config = dict(
    n_layer=15,
    d_model=64,
    n_head=2,
    n_kv_head=2,
    head_dim=32,
    d_mlp=192,
    vocab_size=4096,
    activation='swiglu',
    norm='rmsnorm',
    norm_place='out',
    norm_eps=1e-05,
    positions='rope',
    rope_base=10000.0,
    rope_fraction=0.5,
    qk_norm=True,
    attn_scale=0.177,
    bias='none',
    tie_embeddings=False,
    parallel_block=False,
    init='normal',
    init_std_qkv=0.0243,
    init_std_o=0.00443,
    init_std_up=0.0243,
    init_std_down=0.00443,
    init_out_by_depth=True,
    optimizer='muon_variant',
    lr=0.0111,
    lr_mult_o=3.0,
    lr_mult_down=2.0,
    lr_head=0.00687,
    grad_clip=0.5,
    warmup_steps=0,
    schedule='wsd',
    decay_fraction=1.0,
    decay_shape='linear',
    final_lr_fraction=0.02,
    batch_tokens=[8192, 16384, 32768],
    seq_len=256,
    doc_mask=True,
    train_tokens=81180000,
    steps=4656,
    dataset='wikipedia_en',
)
Each number is 128 + 32 x the weight over its row's rms, rounded and kept within 0 to 255. Layers, rows and columns count from 0. Numbers have three digits each. The size before them is the row's rms in percent of the matrix's.

# layer 7 MLP down (transposed), 192x64, rms 0.153, rows 64-97, columns 0-63
105:134117089097121126149131138126209132157145153163066200121123175126105232134118113145133105131132101106100113177168123140154160088099076132178158114090094146102101138151138156144167133136107065
093:101120136170214167142157120141085156144139116124085123132070142111147146111143136104162090106173132120136126154180053124168161130154184145116113171135084104162073186194134157107133145105121084
089:059158111112125167142122120153118198149154157150108107126150089160143115097117096104191116102162140190100126107128135071130070143186132117156184127119128060158191153172090146131116102102111165
103:182189124179104166091148127156146119096141115138167213100100119111115105158104117111038112146097105137143164105134175109123120162143091096100162148116132166124048096127138077113129163146096160
098:160128065153163149196118135126136099107157171185178091138183076123131075166117132104168134109150183201105091081107162113113095168114123120131091108168119121172125142108150147157080121111161132
103:138111049061117133121178084175071132082098118154093132102131134150126044138192168052105118116134131093161148132135109139156097173138148163142079164138119123110106154120121154130160135106104163
097:143149073108138149183094117103091136142139074120131129112157129095134122136098187123087129155120132119082062099079157101136108164103127136114038099074155103144068055146145161133105157083140103
091:111104098146131107146110090150145072177093152126150154123132109100139081126130087114019127059152194186129162122166155125112113121096162063124126102096111166149149106151163167094131097134124154
098:126087191106094077106153105130155149170181068154127160178126040142075088140095124087140121111126112138158116157092111161157124161186185120199099170121137128139142134119140145125147118093099135
098:178071094159190096083112151147187093166112136171135156111162113130129056102135151143128148100145125116138080172170159110140136117122084141164121168072082115144145087107117189130094125158188128
092:137034132175115158200113159084148147086143093062134161154155094109112157145130148149090145081132139122109120138137148130153107164121139122178160156172082125133089109119082131118091131142205179
100:161117123080100127149095124180093116087125080180106132098146128104135124141171068080122109125112163182090193123113148152124125050116126156202161130152119152119137181210128139102135145097127149
101:106149093082140118130107144110080074080142118199153158082132131123125048093079103124160180142153133113101153133150085159156170158071170116122135158132041136131133132167126098111134115121148077
088:129137084130130153085112120150145110169174101115113088068170074068101054155136145075113175098154130108087193155093111095122083135149166084178105139115126117075140136157141133115135153113161168
093:141084131162125085119184145118114198177136134115148087101096110045122139163179116084144111117148123098108133151126165173141122113137148114115170112160056123117090048124150096105165156111136069
089:132196121135093148125102147094120167115138139139096095129181120117099117117087082138168136142133060135112168134156054138143157197122078153171177116064183109117104097159113106103081136140120179
102:121148119147108101139121147145115202177070158077137139150139151167118139103098152063144244102143137192136155147144134146178145112081134160175107097153147167153131134086140110152112117089125128
094:145195129110130075127113095102157124120137119171141173108082143133132130110101116154178110200097140112140128117115124072124093127145077144155128123140169069152047139109092130194110085202149098
101:189100074154114115166107071130200130115117118119166158141061144126158125096091093190159131135155114138080115105144093117144177149124117117139115149071102143071154111140097146093111073074171102
095:192150146072058127130135167122190126156152153125118154191102126084183097158140149129078090132124127169183182154111175142081132112144133144103127107122123129153147108154157086176067105129173123
096:122159157169102127110217146122104106081152168104138153103187125161097168114080111151145106093087116130162173186119130092113116077117096099155142143191137132107145113168168144143106171088131061
106:101152134075141153089125138217105127116150152136099063194182147084120125135138109083142133112167119155148147119180103190137139122130116084125111104091119182177156178115121136167116107119141056
111:141018114133089136133073156099136133075081089119134160174129136061139137166141134093083136124151174156119139113121107158139106153116187167127096168179150115121120143140126127158115162102048145
090:101107141107082104149173145160163140145123111119222148083081099143106058127147106149120106087135148166074123068070155131089174109125135161152097140161163157129097128086151122163125062124122151
096:105129147101093142113147137110150133166135106156136073102139084180141071122145114101138086114125146072129210111119120166123160127092142175134155131222159152099110166128127165195181125169087124
098:132123124104111134165156121103136151186112090119112158151114171129087092145086086077086169094039091135114055150125075138114101144195122114148060154129115155155128104097107129182150138131110157
101:109077114166094167105118190126185097152114127092153138124061117121140129126164073109138116140050147082130173172109137167152148160166113148068128173113099190088098145098123177152154106125128127
101:072123140104123111119108087143156109100039115088107161145134168147143152077146086128077080124121074138095155120117136144126168059125116148064135118198131171185088104108098125112108148168148111
100:135155125105080166107077106107114140187141092158151170127114152161176097121086079152142124134095187165079167127136146126112112086130147125078110145112059112063191201114112126125134167124109102
101:169064167166100122141081114113122097165181096137135091099129097104120055104150135175153101116134078092093177110101117173129152175088132169094181187136168113108138134136090162109119144090110159
104:103175182146085157094195148145149150150136094129165129099164157176107125144108140094117173141134101113088160157129169107171141129173175098115164112068179150168156139141128172151057084132172113
109:187132076139202100161123111095072170142118128110096160116078118143104090135113141080103097157151160129140087086120094104159144143079188128142066090152137082073149155119081166126152164130110133
092:174096139113125100109128089080122192116169104092095124128103129120173128143124114121145156089126054116141096116154205152075089127152124095146104141152036129124134120048130151109092127183118120
105:207108135118169140143150103121137150117103170102152132157140128135102149095136055139148135162146153119084122095130034117117101139141143089178134190060128123050124122082176167128109104115155137
# layer 7 MLP gate, 192x64, rms 0.241, rows 65-97, columns 0-63
101:071160142131125148139098123137072112160138100094137157137067112115114113077138148138142135084084153099115162171146211111105195166218156115081170116162130175148150129148137134145174159134113130
093:164141172123168119048182111136150096178121140156127129196154110115136118147150073116165174135123144162118125164119129145123132178083159050147108094112113108076164131090106107153085131165156069
097:168193165168196136122062141161120140157152133183113158103094182160143137125051143165144115147172136165129074082146097117139111087117124127122150128137081116122121144144147067173150100128081095
097:118115100145139088116129183164199102124134102147115154102075100140140138171146153123088086151086136166104079069114153127112110151171086114116126147157037207122146141085175129127138152094097110
096:164128147086163100143094096165087041196022174137133160095135131105177076114094142105143111144100100114163150157103151088112138121140142105082173135116119096095139152125147141105104137125159125
090:132095152124128192109150156113133162115113176124158159082166158101073165200112105143143085106120112141136196063069083172135097135159100118146169179123106181116137132120159185130129131098139153
093:105129136176125143097107134099143170139114118164115128057166148167094125216135178131070082125141103101132053118197110114107109113110109173128132115161174092112119126162127087183086093128103135
105:142166148149028146111110076186122148094128112129134079127163077144095176156135163073112135121184119117140135082126127133108132085091120168152095110106090119120092133148165081145120061165082138
104:089097074094116143146175104079108119103105081152170139137151198163145116104114084142178137142196147115169179104105124103163105110150171079084146174175134161162123168111095144103131128096162159
090:099207112091157116106150102138115152150090147153128084105112124160097089114077120153119107129126125118152131157089141158118123108131107074054121046096092099102168186112097103174116101127054102
100:072119114174069123147084194135127092089128120035165131147126221116163138127074095121156128161157139086155182115138143092165155107147095101153102111097148127124106137155115139112146152167117131
099:184154146126117112142121128143110131075127085140080129099126158149099126164175104086110149095165105162034103060105060111147144127133105134087125179082140166143073161147105139110126176177130116
095:106139133161190149074139094144118182131126141091090097052096130182133133110139118120162161127168085133069176152109176162155147074151155145112127132115094121079068119062130131146140165165098137
093:189131166150146128157115126132092132172142153073138117151135120091112145061176140063183129066136153124178075170169119122139164133130181120171146113169103141196140077102144149138146181134142118
082:163142140123067126120085127150121208177156148091128016137168127088140151123100105162173076152155104104094150144112136131106143145085097149114148172143127085141090170162108107137095159150130165
096:113101099214182184152067147154128137137103127100101118087179126164157134145085195151090131190108118115149114113103099138136123119090118114187141120135139189077129131100153138167143139111174077
101:163119131100117150100144130168109173139138117161073141108122197065118111107172203138099131070147101139143093114155097127150152071197103148178078130122131190110123092154107121116168119145074134
097:079159135093076118160160169163129129092145092139121114141143147064167114188187156057107101128099135134163149121129168152149087093174095158142111096144117100150143130213125069096164140146134124
095:117131125132179141149086127159061189101132075115155100054125122158128151081144103107147146126124143134044090106101088117143138148089126074109161166081153142160093177133099121134186159113083127
099:111109130088088138135112150122179125063151105112145098212085106090111185137148103092126065094113161196100121103094127117109152158163095107115119192140172132117093157091093134082151116162098119
100:154095079118125161142193162092130205114109073115131099155143093097112163170087061152145174141146111089122151103106158133122076092127133148186122193160127132070126120114137098084162115167133133
106:145196098120166138111153136129145152186140183089135076095131073193102128125113113122123117136165109128143093128127131067110075130108089066110073087075111171137158188133136092127127121116152184
106:100131137118085144121161156153110132099111136103110147149206186084133098215150095116125126078109103139134171089147132118193125095126096089088083165158095103102102157122121149119073075120145185
099:097157153152127110131199142108114149187128102119176116071169106158128162078150113126131117143153122086152143123139084129167121116137155197070162151104085067094075128089196148172135150117098107
099:134118096208166099162124132150133052149128101145142188150128122140142072133142160110167116171081107108100132114100074148152141162115195179171109210139135143080156103105160142132138121148134093
102:115090178117121146105101186073140125158142125098137132066084110128121138152153133117098119114110123083172142174099079123087137193209127122151182123151149121096160089092090134183073116082102117
104:091102184072110076118107152073082100159126112073152153095131122131123166132116165124120125153091165097115117130134151066137112163157136153161101127107106075093151067054133118154097141156206128
107:120203112124101104133173107061112139148131157154128144190123137145096121136093110083167076145145136162153137122132183126139176111110148117100153179109148131016160152069119129111158078121118143
098:086114142122092108155144126139205123094099088114101077148117118104131163129105103159122139152121094124193148109082121107106135018115104103198109104126119118179064111147178146103132121145121173
098:124113138087067124080087150114122162157132078149106104109130145177122112162164160121098178088078097094161125088178117132046114174130066144150103127141170103137084174114125077127126086106100147
110:012110147147060153122113140127132137084139095110135055145155139079087137156128176121093139176131191104133127107167100136158170141148088150104131150171138119155099171108083116147083126115126116
093:116124168134090181115106123120155163142167121109163181112128093085084105147109101164106116127156056092111064140128111095066188081071155130076189106106127145122159116102092102121116101141087111
108:117100079188071159063112168134086126116132088110119146078107158091133107151147184125122107155097122125141111151131109116113155123121134099098128117144107051149106226170100072111133147131067149
# layer 7 MLP up, 192x64, rms 0.248, rows 65-97, columns 0-63
092:115086150165085045185119099137105093143137223124141141162115112074128108147093170096139149178151192130135132146166141134108152123128130151160105186100136110111114168091161139090102124130175169
093:117130135140074111130141147193180076150070143114075137128127148124115086150136197092105129124150104126094107115191166115114148148156107137140139078240119123115146140107112159169162121088168156
128:132117142167154120133112143143121131136155121134141139120123114141187185094119158148152139141135140123085054091140111147153150118048074147104029099116131150151156133174028089095154101131136109
091:026219144154107117134129120133115154153189130174109138158154117117098177080154161069094120081149158103124076149150116154136132157138125139103115146131124116139175146089085131097080156154134168
110:153135138078111123077158121105091120159112146140144151141079091085152083078197119114129117098097105084149142101137136128095124158158163133074191183169116101148110114068100123146105131164038131
089:129085148117121161134170198141132153157126169120133146154120099094062083191139082112122135156131169094165227163141124131123108119147121096162198103134131171126104052107125137125144135103141159
103:087116105152110166045165183112158116092149122101106130141148151109150074141134112094126106166146137083095151147158128123106134182092118146157091160153174160059148177086072114156181174102121145
099:146135120122159194170079132165163097064155126106147116132116163097144170134175111113118109083076120215105191121097120104111126135084158098070132126136169174143119143181099162155109147116153095
100:156143101156190087134104105126136155129133133136181111131150162163152109127078102148176131167116193148103059155132126160076139169146181127180151180172127110147141105154147125131169082139170201
079:137206122108104100092146131130128173118087199144128133127090107160127092127097155140138136127098140131159146152101095122135122103127075136055121098082126104093192191156071105156128139127037116
096:129106136098188094098159111119148115188120126205081107096175073157116142129137203125080088094134058139145105104137109139118078177084133136126151102134095101122127130138157068144135130067143117
103:118137092140093166156114149167146122120144132109133146155098082116144209146124096128083185088106089122166140093136075122093116117058129099169155092124136091094103162111178185139100176140068083
088:096090136139121118154157160105171168075158128117140136134078161138095172145107176165102118139102109147132048070174106136141167146103132149076098101099099133198178085175109112089128131132100076
083:176113129143149148148088102127104103143155121082143137144176157090129086168143129138168109086122104182128106120170119109130144025155162185070065114092143147105086127157160056135161138138140132
082:098120095130199141153158125084115064077105132169111224106073124174145135126128147094091157108090153131129138086162136110127101094198150100124111108134125140110169090079148162110156094114104093
103:165075128116157118073151137096172126134083175143140113108148161129119108125115108173151123190099169078143038127071164140097091125148137085118101138155158127084101069169166083112122170149132140
109:107137126121173115104082150124069179102121141124120120062053107169119154093129164140096112191167166157088123112141157084131106126122039125078104114099114135135132183130099111092145075128089134
107:117116119141163082175113131147143152172105125101159131163138136074100147160091052128158132095115132141122210119066185145122109116107078110162163131155128126124127133207144069118181188141132114
087:115139171172152093155083111124098107116116135108202137155127148130079154053134176124092118087171114089086133141081107102137154146101084084109143073178094146081116158162124146099140184144083144
089:195082136136118156062101096112087127162177126181089109165132104119100113121172151110098116121090123205131118162112147102097136134100152121149139133102094129057128113153095107102169063055150112
113:072141075103145149114084094150065158126149150156144094122127110084124141087129145092129078098118102069156131087145104176168138138113111101097127118156180176184157157100093109119149096059123067
106:140207139151130083113187103136155147180151139110080083091110099184104122100119173141122127119129126078136119079160171111101120132147072071099113069120139109141118175127095108166156088085170165
100:112119100132212088145137134109146082091131153103141173083093127163156151102183149103117132146102084084127134116120082150104135147105142130101117116111153123163158116110070101098235178152147071
088:166121125136088125126157093153166080198120119147164186157086129096139102127092111103146138150161125180143100180123056141064122070085129166162127117091073131134120123120118133042110120154126126
099:207143094136120163207126143131112079092142065151098130114096150121165148128174144166202123127158179045148155160111143139131150102197116147134166123120145117149144091137168098129123113159143113
099:084127118079083205169154162136141144120079137155144093141152114081115116156084095113122112077176139152177149137179157134116117141142121090164202088196093129096122149110140152096159104155126176
102:164129124131174083166170123061083145189084158139118159110164165134148128114115165121169126088165128137114086134117137111191074137068157173092126147169113113160171127136106131094136111179191158
102:138108142091204130096075129135121073081147096125171140132161125115137184145194148149140138056119111153144130076153126142171080121102097149177088099151173153144112100185124114140116175136171091
096:144162195107162147142119125091100187119129144152133086134146149173158193079110134115139150136105179163212116125156146102153080121121047095135094113073143120164194121113118131110162103118115120
101:182095129151135126123134113122118112141160187136112150105147184145153168067125156126149150160151136142172071104136129148138148092088128183100162077075194082112127168127094150112086061120071098
108:138134206160107031176157205174123126132117078109116128163159153137120146152108155155122079103112126148103142171144120113151157176153118168140143096134135121111125110086147067105145159195160133
088:119099184145101173129106117111138170132152131098133175088130074073100136173092123109105167097141054095112074150127106087089194119085133130086192107113105121133158146056099114133118100137100137
103:144174128149081110130167090137130189213124076149102152098155163145125139138106152168103091145103141086126121081128161163174096149063097101144114121200096101127155135146118093150136134131135208